config.toml
n_layer = 13
n_kv_head = 1
rope_fraction = 1.0
init = "uniform"
init_std_qkv = 0.0602
init_std_up = 0.0602
optimizer = "muon_variant"
schedule = "wsd"
seq_len = 512
doc_mask = true
Each number is 128 + 32 x the weight over its row's rms, rounded and kept within 0 to 255. Layers, rows and columns count from 0. The size above them is the row's rms in percent of the matrix's.

# layer 6 MLP up, 320x64, rms 0.286, rows 263-319, columns 0-63
size [ 92  89  88  97  98  88 100  86 109  82 100 103  87  96  90 109 110 105  85  97 125  90  88  94  89  99 139 104  74  98  91 112  88  90 106 111  98  93  94  90  95 106  99 123 100 101 106  95 101 117 110 100  86  83  97  96  92]
[[135 124 124 111 127 153 154 130 130 146 174 131  80  51 144 145 121 122 120  99 204  66 152 141 132 131 121  96  57 104  81 139 134 136 141  38 142 122 142 163 115 181 124  67 163 123 126 122 121 118 111  80 156 121 146  57 148  85 151 159 156 116 149 125]
 [149 174 145  75 151  94 145 100 152 113 102  36 138 139 105 175 106 192 104 160 146 114 164 156 120 166 103  96 168 169 109 121 115 131 141 140  73 133 145  88 103 125  90  85 122 178 112 151  62 121 121 143  99 138 178 138 193 133 112  82 151 144 142 132]
 [ 99 126  77 150  91 118 105 149 192 203 112 137 172 106 147  62 113 143 129 150 126  97 101 113 161 160 120 127 107 155 210 142 131 113  83 140 180 169 122 123  93 161 106 107  98 131 130 118 131  63 149 155 175 128 119 123 154 120 163  92  72 149 173 159]
 [ 88 125 104 187 142 103 128 116 131 167  95 122 141 159  90 151 150 104  61 100 198 140 123 113 141 165 113 117 103 173 118  89 200 148 156 177 105 115 143 112 101 142 152 122  95 105  92 191 138  98 191 138 149 102 130 127 117  46 138 135 130 144 161 177]
 [142  92 148 106  97 107 107 102 123 186 121  66 187 115  63 128 108  87  72 144 185 138 142  84 133 103 127 109 113 160 173 150  99 110 114 100  97 129 114 173  94 116  86  73 165 117  85 168 182 132 153 125  43 150 145 130 149 128 144 119 108 115 136 149]
 [103 130 165 107 166 162 108  99  89 167 106 101 117 146  85 137  99 106 155 125 145 134 120  37 162  85 128 125 106 162 180 127 149 150 118 155 156 197 142 146 132 145  88 184 153 144 116 155  49 134 118 184 117 133 103  85 115 137 159 117 176  78 109  94]
 [158 128 175 118 130 128  83 139 112 132 159  78 125  93 130 139 100 123 148 151 162 105 152 166 121  91 102 145 133 165 144 120 158 119 123 169  99 152 110 110 169 126 177 144 135 189 160 163 117 119 160 194 122  92  79 108  44 181 178 133 104 187 158 185]
 [148 124 127 151  87 138 158 149 106 107 113 116 120 130  87  69 121 121 221 178 105  96  92 140 132 129 133 157 123 173 142 120  68 111 140 103 132 139 137  53  91 153 133 131 151 150 129 157 178 111  85 130 108 100  54 201 108 110  88 129  75 152 159 119]
 [152 131 117  87 140 104 100  98  99 142 175 126 178  97 162 161 126 117  74 148 169 157  90 116 127 103 113 178 172 131 177 117 155 183 121  98 132 162 142 169 120 164 112 134 138 105 115 113 124 196 101 171 140  91 141 136  64 137 181 197 116 173 138 183]
 [155 148  97 110 182 126 188 124  98 113  46 135  95 135 121 140 150 122  80 114 150 190 115 148  96 170 104 140 124 134  77 167 154 191 168 160 166 143 109 178 140 118 140 138  46 142 156 106  93 118  90 154 122 158 170 108 128 118 104 127 134  88  80 119]
 [ 79  89 130  98 132 112  86 127  85 176 186 120 160 126 164 121  90 120 132 194  83 126 164  88 121 123 119 160 105 123 145 152 126 101 207 121 158 162 183 110 173 144 136 172  51 110 131 136 157 122 176 148 120 165 103 146 112 172 102 136 138 170  92 118]
 [129 127 160 135 183 208 124  73  93 106 121 154 105 151 145 108 141 139  96 205 181 129 154 107 150 115 107 182 128 137 119  64 147 105 109  86  93 126 129 168 184 178 149 167 122 102 115 146 101  94 114 174 162 133 123 113 108 133 132  90 108 178  75 149]
 [156 128  84  39 162 110 157 127 164 127 156 104 108  49 136 102 142 120 118 126 141 135 100  90 161 141 167 113 118 190 110 178 112 129  84 138 114 153 126 124  96 121 159 104  98 149 138 100 124 115 120 106  75 122 123  95 106 159 132  81 151  79 124 230]
 [139 123 155 137 165 158 146 142 142 149 134  99 115  82 142  65 102 136 158 172 177 142 170 172 187 111 114 159  98 139 110  75 146 126  76 115 165  92 115 118 148 112 117  96  74 129 255 109 100 118 152 139 151 100 137 121 120 135 106 184 129 141 141 144]
 [134 107 111 110 125 110 195 120 108 107  97 148 143 162 169 166  91 143 128 187 124 111 140  72  93 161 136 153 155 123 166 105 178  94 125 115 133 178 124 203  44  91 153 129 120 101 160  70 105 100 132  99 111 111 127 116 203 136 149 159 114 130 156 164]
 [125 140 135 100 147 157  78 222 126  68 140 113 126 106 145 140 101 133 156 124 121  99 158 129 107 128  92 120 196 115 119  96  81 162 140 149 131 196 158 122 106 177  98 154 143  86 149  62 188 131 104 118 132 119 183 161 118  83  86 160 119 117 111  92]
 [ 68 113 145 148 141 100  92 106 106 175 126  95 113  91 167 131 169 112 133  99 149 108 108 141 152 106 168 161  77 143  76 174 157 130 156 110 113 153 110 188 103 132 191  78 141 128 182 119 126 159 191 153 111 150  79  97 122  92 136  99  86 128  67 165]
 [ 95  92  99 128  97 149  96 137 102  35  99 125 163 206 186 123 176 107 153  92 108 106 125  98 149 186 140 151  72 125 113 112 131 123 118 128 161  82  90 154 136 127 158 146 145 105 143  88 146 204 194  97 132 123 133 127  94 141 125 123  90 143 150 136]
 [122 127 151  88 125 123 169  78 139 108 116 157 102 159  64 113 137 178 158 120 110 124 198 126 132 175  97 120 143  85 178 111 152 128 132 132  68  76 126 167 103 133 142 102 185 147 180 139 120 185  56 129 132 142 179  94 161 139 157 105 139 108 152 174]
 [151 162 128  31 100 124 122 139 123 134 114 155  96 110  69 117 169 126 129  91 132 181 100 152 157  95 119 108 129 140  80 132  98  86  69  88 191 142 121 124 176  80 106  69 169 115 137 126 182 146 130 104  78 117 121 150 164 125 101 157 119  83 155 124]
 [ 59  83 117 124 123  73 121 104 147 111 113 152  85 154 109 177 141 101 153 147 149 122  90 137  73 168 102 129 159 172  83 149 164 103 138 153 156  74 121 124 125 168 127 143 145 202 175 161 151 194 166 126 126  88  95 131 101  62 151  99 102 115 130 125]
 [ 88 139 106 131 198 127 134 121 155 120 112  73 159 115 112 128  97 164 115 175  90 136 153  83 176 148 208 179  92  79 156 111 146 138 109 114 142 132 149 167 201 131 138 135 112 101 114 154 164  91 118  51 118 108 132 153 115 130 173 106 134 117 166 184]
 [148 161 181 123 188 131 209 141 113 158 155 150 114 125  99  62 109 129 136 140 148 130 148  58  83 116 126 135 116 131  58  97 182 104 177 164 148 125 107 158  90 155 117 141 136 157 124 128 164  87 171 146 131  77 122 121 143  85 110 112  62  95 120 143]
 [104 113 127 137  71 125  98 150  41 101 154  67 107 154 145 141 118 108 124 113  47 131  82 160 166 179 149 134  73 166 103 124  85 118 117 150 139 132 115  74 113 138 140 188 100 117 121 167  94 135 107  80 114 133  93 158 145  72 152 140  94 151 123  97]
 [129 173 166 133 103 145 123 148 118 113 171 101 105 110 181 175 107 207 144 124 126  50  78 133 115  99  91 118 133 138 104 126 168 106 200 124 127 139 174 124 152 103 137  83 105 149 136 124  65  94 175 140 105 134 165 101 139  74 140 148  96 173  82 150]
 [192 117  92 124 150 102 108 138 126 194 114 140 161 101 152 118 112 129  82  61 110  75 142 175 115 121  73 183 156  84 163 147 161 107 126 116 150 113 105 204 108 131 136  81 127  89 138  94 125 177 128 108  82 147 138 125 178 154 164 156 165 164 124 151]
 [104 114  78 145 100 147 127 130 177 149  84 122 134 107 189  96 129  99 134 140 126 143  94 113 182 125 128 145 104  96 154 155 112 152 110 108 151 160 162  59  63 123 143 115  91  30 110  93 142 160 120  86 153 139 125 153 149 145 105 145 156 102 123 219]
 [114 151  77  90 106 112 145 176 135 112 106 120 109  46 124 161 132 173 102 136 124  78 155 130  86 139 176  99 148 168 104 156 109 164 122  71 118 137 119  99 111 101 159 123 151  92 149  82 143 123 135 209  97 165 192 135 120 130 107 187 143 107 178  97]
 [160 110 147 116 173 101 194  92  75 104 186 158  72 101 139 142 133 105 150 173 152 176 155 173 132 155 118 133 153 119 144 132 148 111 134 121 120 136  12 130 107 106 137 157 103 159 116  87 109  71  94 128  99 157 161 164 120 149 152 108 152 155 128  86]
 [133 156 100  78  79 144 133 133 155 100 124 111 100 153 163 150 133 116 157  91 160 155 125 134  83 103  85 136 129 125 129 157 153 129 162 160  47 123 174  55 134 120 132 200  85 150 138 126 129  89 112  58 149 151  97 141  42 143 121 106 125 177 135 130]
 [162 183 107  85 198  91  99 111  81 124  96  97 169  60 151  81 133 104 109 141 126 164 144 178 169 123 107 208  62 136  72 122 115 134 125 143  79 126 151 113 129 163 125 123 161 121 122 124 151 102 110 126  98 133 126  75 114 148 181 131 123 100 147  93]
 [117  78 109 102  55 139 112 143 106 152 142  99  84 108 132 103 136 151 128 125 106  83 133  91  92 152 112 113 128  74 164  93 135 140 145  63 147 120 164 104 139 157 146 148 195 119  70 132 109 176  46 113 141 143 159 138 124  52 119 142 122 149  83  77]
 [ 93 181 158 166 152 150  99 129 101  99 156 124 167 140 147 138 104 109 133 174  95 220 103 102 153 145 164 103 115  57 184  95 140 151 158 150  82 139 119 175 109 113 162 148 134 104 150 122 121 125 163 138 177 155 135  72  97 199 133 158 105 138 166 137]
 [153 153 124 121 129 152  63 138 135 165 145 101 155 112 124 202 152  97 119 111 158 172  88  37 158 119  88  91 128 172 139 145  68  86 146 116 147 162 124 112  66 139 121 109  53 150 154 167 126 110 139  87 120 140 142  82  97  92  89 145 118 129 139 116]
 [103 134 127 105 214 155 157 104 141 144 169 139 173 128 156 100 106 168 105 192 119 158 174 138 151 155 110 123 105 134 154  59 181  72 170 143 138 115  91 126 103 122 137 176 149  89 168 164  97 118 178 132 123 161  89 106 152  85 135 121  92 113  90  86]
 [ 77 101 136 116 121 184 126 103 115 147 161 153 124 155 111  94 135 141 185 134 169 121 113 129 109 144 127 142 108 157 160 130 121 145 218 117 108  99 107 103 147 158 154 162 128 174 226  72 167  94 134 146 171 150  62 178  80 121 112 164 124 135 107 127]
 [100 163 144 168  84  89  76 154 106 125 137  96 141 152 123 162 144 156 155 136 138 109 136 108 131 114 171  90 204 136  90 135 106 137 185  62  65 112  80 118  92 118 127  90 166 123 166 150 123 139 118 133  89  93 125  65 138 125 200 126  95 115  81 158]
 [140 111 129 110 103 136 121  95 190 130 146 152 109 191  98  98 133 123  56 190 124 142 178 138 140 112 158 167 106 155  68 127 167  85 121 165 114  85 125 171 165 161 132 163 136 108 136  96 100 187 175 128 158  75 124 121  85 115 160  82 114 115 179 114]
 [177 109 134 129 137 179 130 179 129 108 144 132 134  94 126  86 138  98  95 184 143 151  78 157 176 194 170 131 146 117 109 121  67 138 122 126 175 155  93 128 119 102 128 107 114 129 175 137  84  81 175 171 168 114 135 153  92 148 179 171  80 122 195 129]
 [123 143 177 136 151 113 103 137 124 129 153 118 170  97 178 159 127 172  88 159 115 107 112 127 154 168 103  95 139  84 140 124 172 119 127 129 125  83 171 114 105 157 193  97 145 107  97 135 114 135 119 114 175 175 212  95  85  86 171  43 164 137 112  94]
 [ 79  77 129 158 118  96 117  88 153 129 161 138 139 154 153 163 135 106 149 170 115 158  45 103 130 125 208 119 123 129 150 117 120 164 113 163 161 114 169 167 178 140 106 133 124  93 104 124 115 149 173 161 113  89 169 148 132 119 149 154  85 218 127 180]
 [150  92 196 131 125 114  74 102 156  77 112 102 104 153 203 127 141 161 112  18 118 104 158 109 124  99 161 149 119 114 123 136 147  82 152 109 116 144 141 172 117 189 128 130 187 101 125 101 124 159 183 118 145  97 101  93 130 160  92 119 142 115 133 160]
 [176  79 140 147 132 136 130  45 149 157 104 108 167 131  92 146  60 122 146 141 136 114 143 103 145 146 152  47  67  49 145 156 157 130 188 132 100 154 172  86 157 135 136  95 112 125  90 110 177 114 141 162 131 133 161 145 118 140 129 108  94  86 133 108]
 [110 159 132 114 103 138 122 100 167 130  28 110 141 163  69 178 124 185 163 118 149 125 162 140 121 130 107 114 186 181 102 143 134 130 108  83  89 128  87 125  81  53 137 111 136 154  85 152 152 153  74 152  96 140  96 155 141 171 130  99 139 134 160 108]
 [111 113 101 128 136 118 133 146 117  95  47  98 194 113 179 189 161 157 144  99  97  85 132 192 105 133  91 177 140 117 118 161 140  95 143 142  84 131 142 117 144 130 150 115 110 134 121  69 106 129 169  54 100 163 157 114 174 101 133 159 182 130 139 177]
 [130 126 137 143 193 132  72 110  68 142 141 150 132 221 115 149 156 161 143 128 118 139 102 131 142 107  99 137  93 138 135 190  66 123 133 101 129 102 153  82 128 135 119 186 189  81 114 122  72 130 138 115 162 131 132 173  78 145  65 157 135 121  83 127]
 [171 121 105 129 131 128 115  79 111 117 139 114 164 112 107  82 127 118 163 150  44 150 110 103 166 101 174 167  83  68 166 138  71 103 103  95 165 213  84 125 137 130 126 102 131 131 111 177 140 149 173 119 163  97 114  97 162  92  78 131 165 130 137 137]
 [108 114  42 156 124 149  69 128 142 127 124 106  92 139 164  88 105  98 113 135 156 138 155 171  73  51 139 155 113 139 204 142 134 138 111 152 171 153 142 168 132 126 135 114 132 117 155 124 107 147 138 146 133 154  89 126 103 141 184 196 107  79  65 165]
 [ 79 129  81 126 120 101 136 167 109  66  80 151 101 131 178 138 172 172 134  75 103 179  92 151  38 126 154 124 187 164 121 146 142 169 128 136 114 127 132 119  92 108 129  75 103 135  97  83 156 113 164 129 124 128  53 110 120 151  71 129 117 125 131 133]
 [143 126  99  90 104 136 105 190 104  60 141  92 136 115 137 138 169 129 143 115 118 113 106 116 122 169 165 151 141 114 102 151 106 169 126 149 143 211 133 113 161 142 117 113 135 106 139 139 180  99  96 179 148 198  87 199  71 160 154 105 176 139 185 121]
 [111  99 191 167 123 115 120  85 150 168  78 146 155 200 104  90 125 131 129 175 130 106 180 165 131 190  58 127 119 155 104  96 106 129 143 192  61  86 150 126 144 113 160 110 103 158 127 110  94 130 131  94 131  75 109 118 113 108  94 157 132  91  97 118]
 [165 125 166 153  91 158 153 130 142 161 174 194  95 158  85 129 154 122 107 152 167 143  66 119 116 147 108  91  69 107 170 146 150 162 184 140  80 124 184 167 120 131  80 137 146  99 160 160 152  90 111 125 130 131  96 135 144  72 150 111  57  97 114 103]
 [156  68 135 125 126 131 155 124 143 106 136 138 112  75 142  45 151 200 144 164 165  75 186 202 189 100 101 154  79  93 131 136 108 167 115 136  98 119 114 125  79 114 104 118 163 103 101 129 108 134  96 148 129 121 123 142 140 106  68 107 111 166 160 105]
 [150 201 150  90 162 122 145  97 166 147 117  97 187 136  85 112  99 189 143 203 172 124 127 116 117 149 130 163 162 113 131 118 172 116 117 115  23 102 113 144 144 125 146 176 129 174 134 186 150  89 119 134 122 156 144 142 137 106 143 122 172  96 117 102]
 [138 143 178 111 161  96 169  77 110 152 102 124 159 127 132 148 151 108 154 106 111 231 164  80 147 178 151  47 110 114 105 133 139 139 106 137 110 123 117  95  96  98 171 107 137 164 125 120 101  82  98  98 141 114  90 141 203  93  76 149 113 119 148 121]
 [141 135 109  90 131 199  89 141 102 146 180  90 147 124 210 129 134 143  77  92  79 167 108 116  90 124 122 126  77 123 140 145 135 127 105 183  84 147  98 117 120 111 152 128 124 115 163 115 171 166 153 129 104 129 113 173 149 124 109 151  22 156 116 164]
 [147 178  95 137 105 109 202  96  89 116 109 158 173 131 180  84 165 111 116 150 114 151 113 117 147 108 132  74 170 171  78 105 135 218 137 166 128 148 115 160 142 145 119 115 101  83 140 135  98  88 152  89 193 118 142  79 159 124  94 163 138 137 148 109]]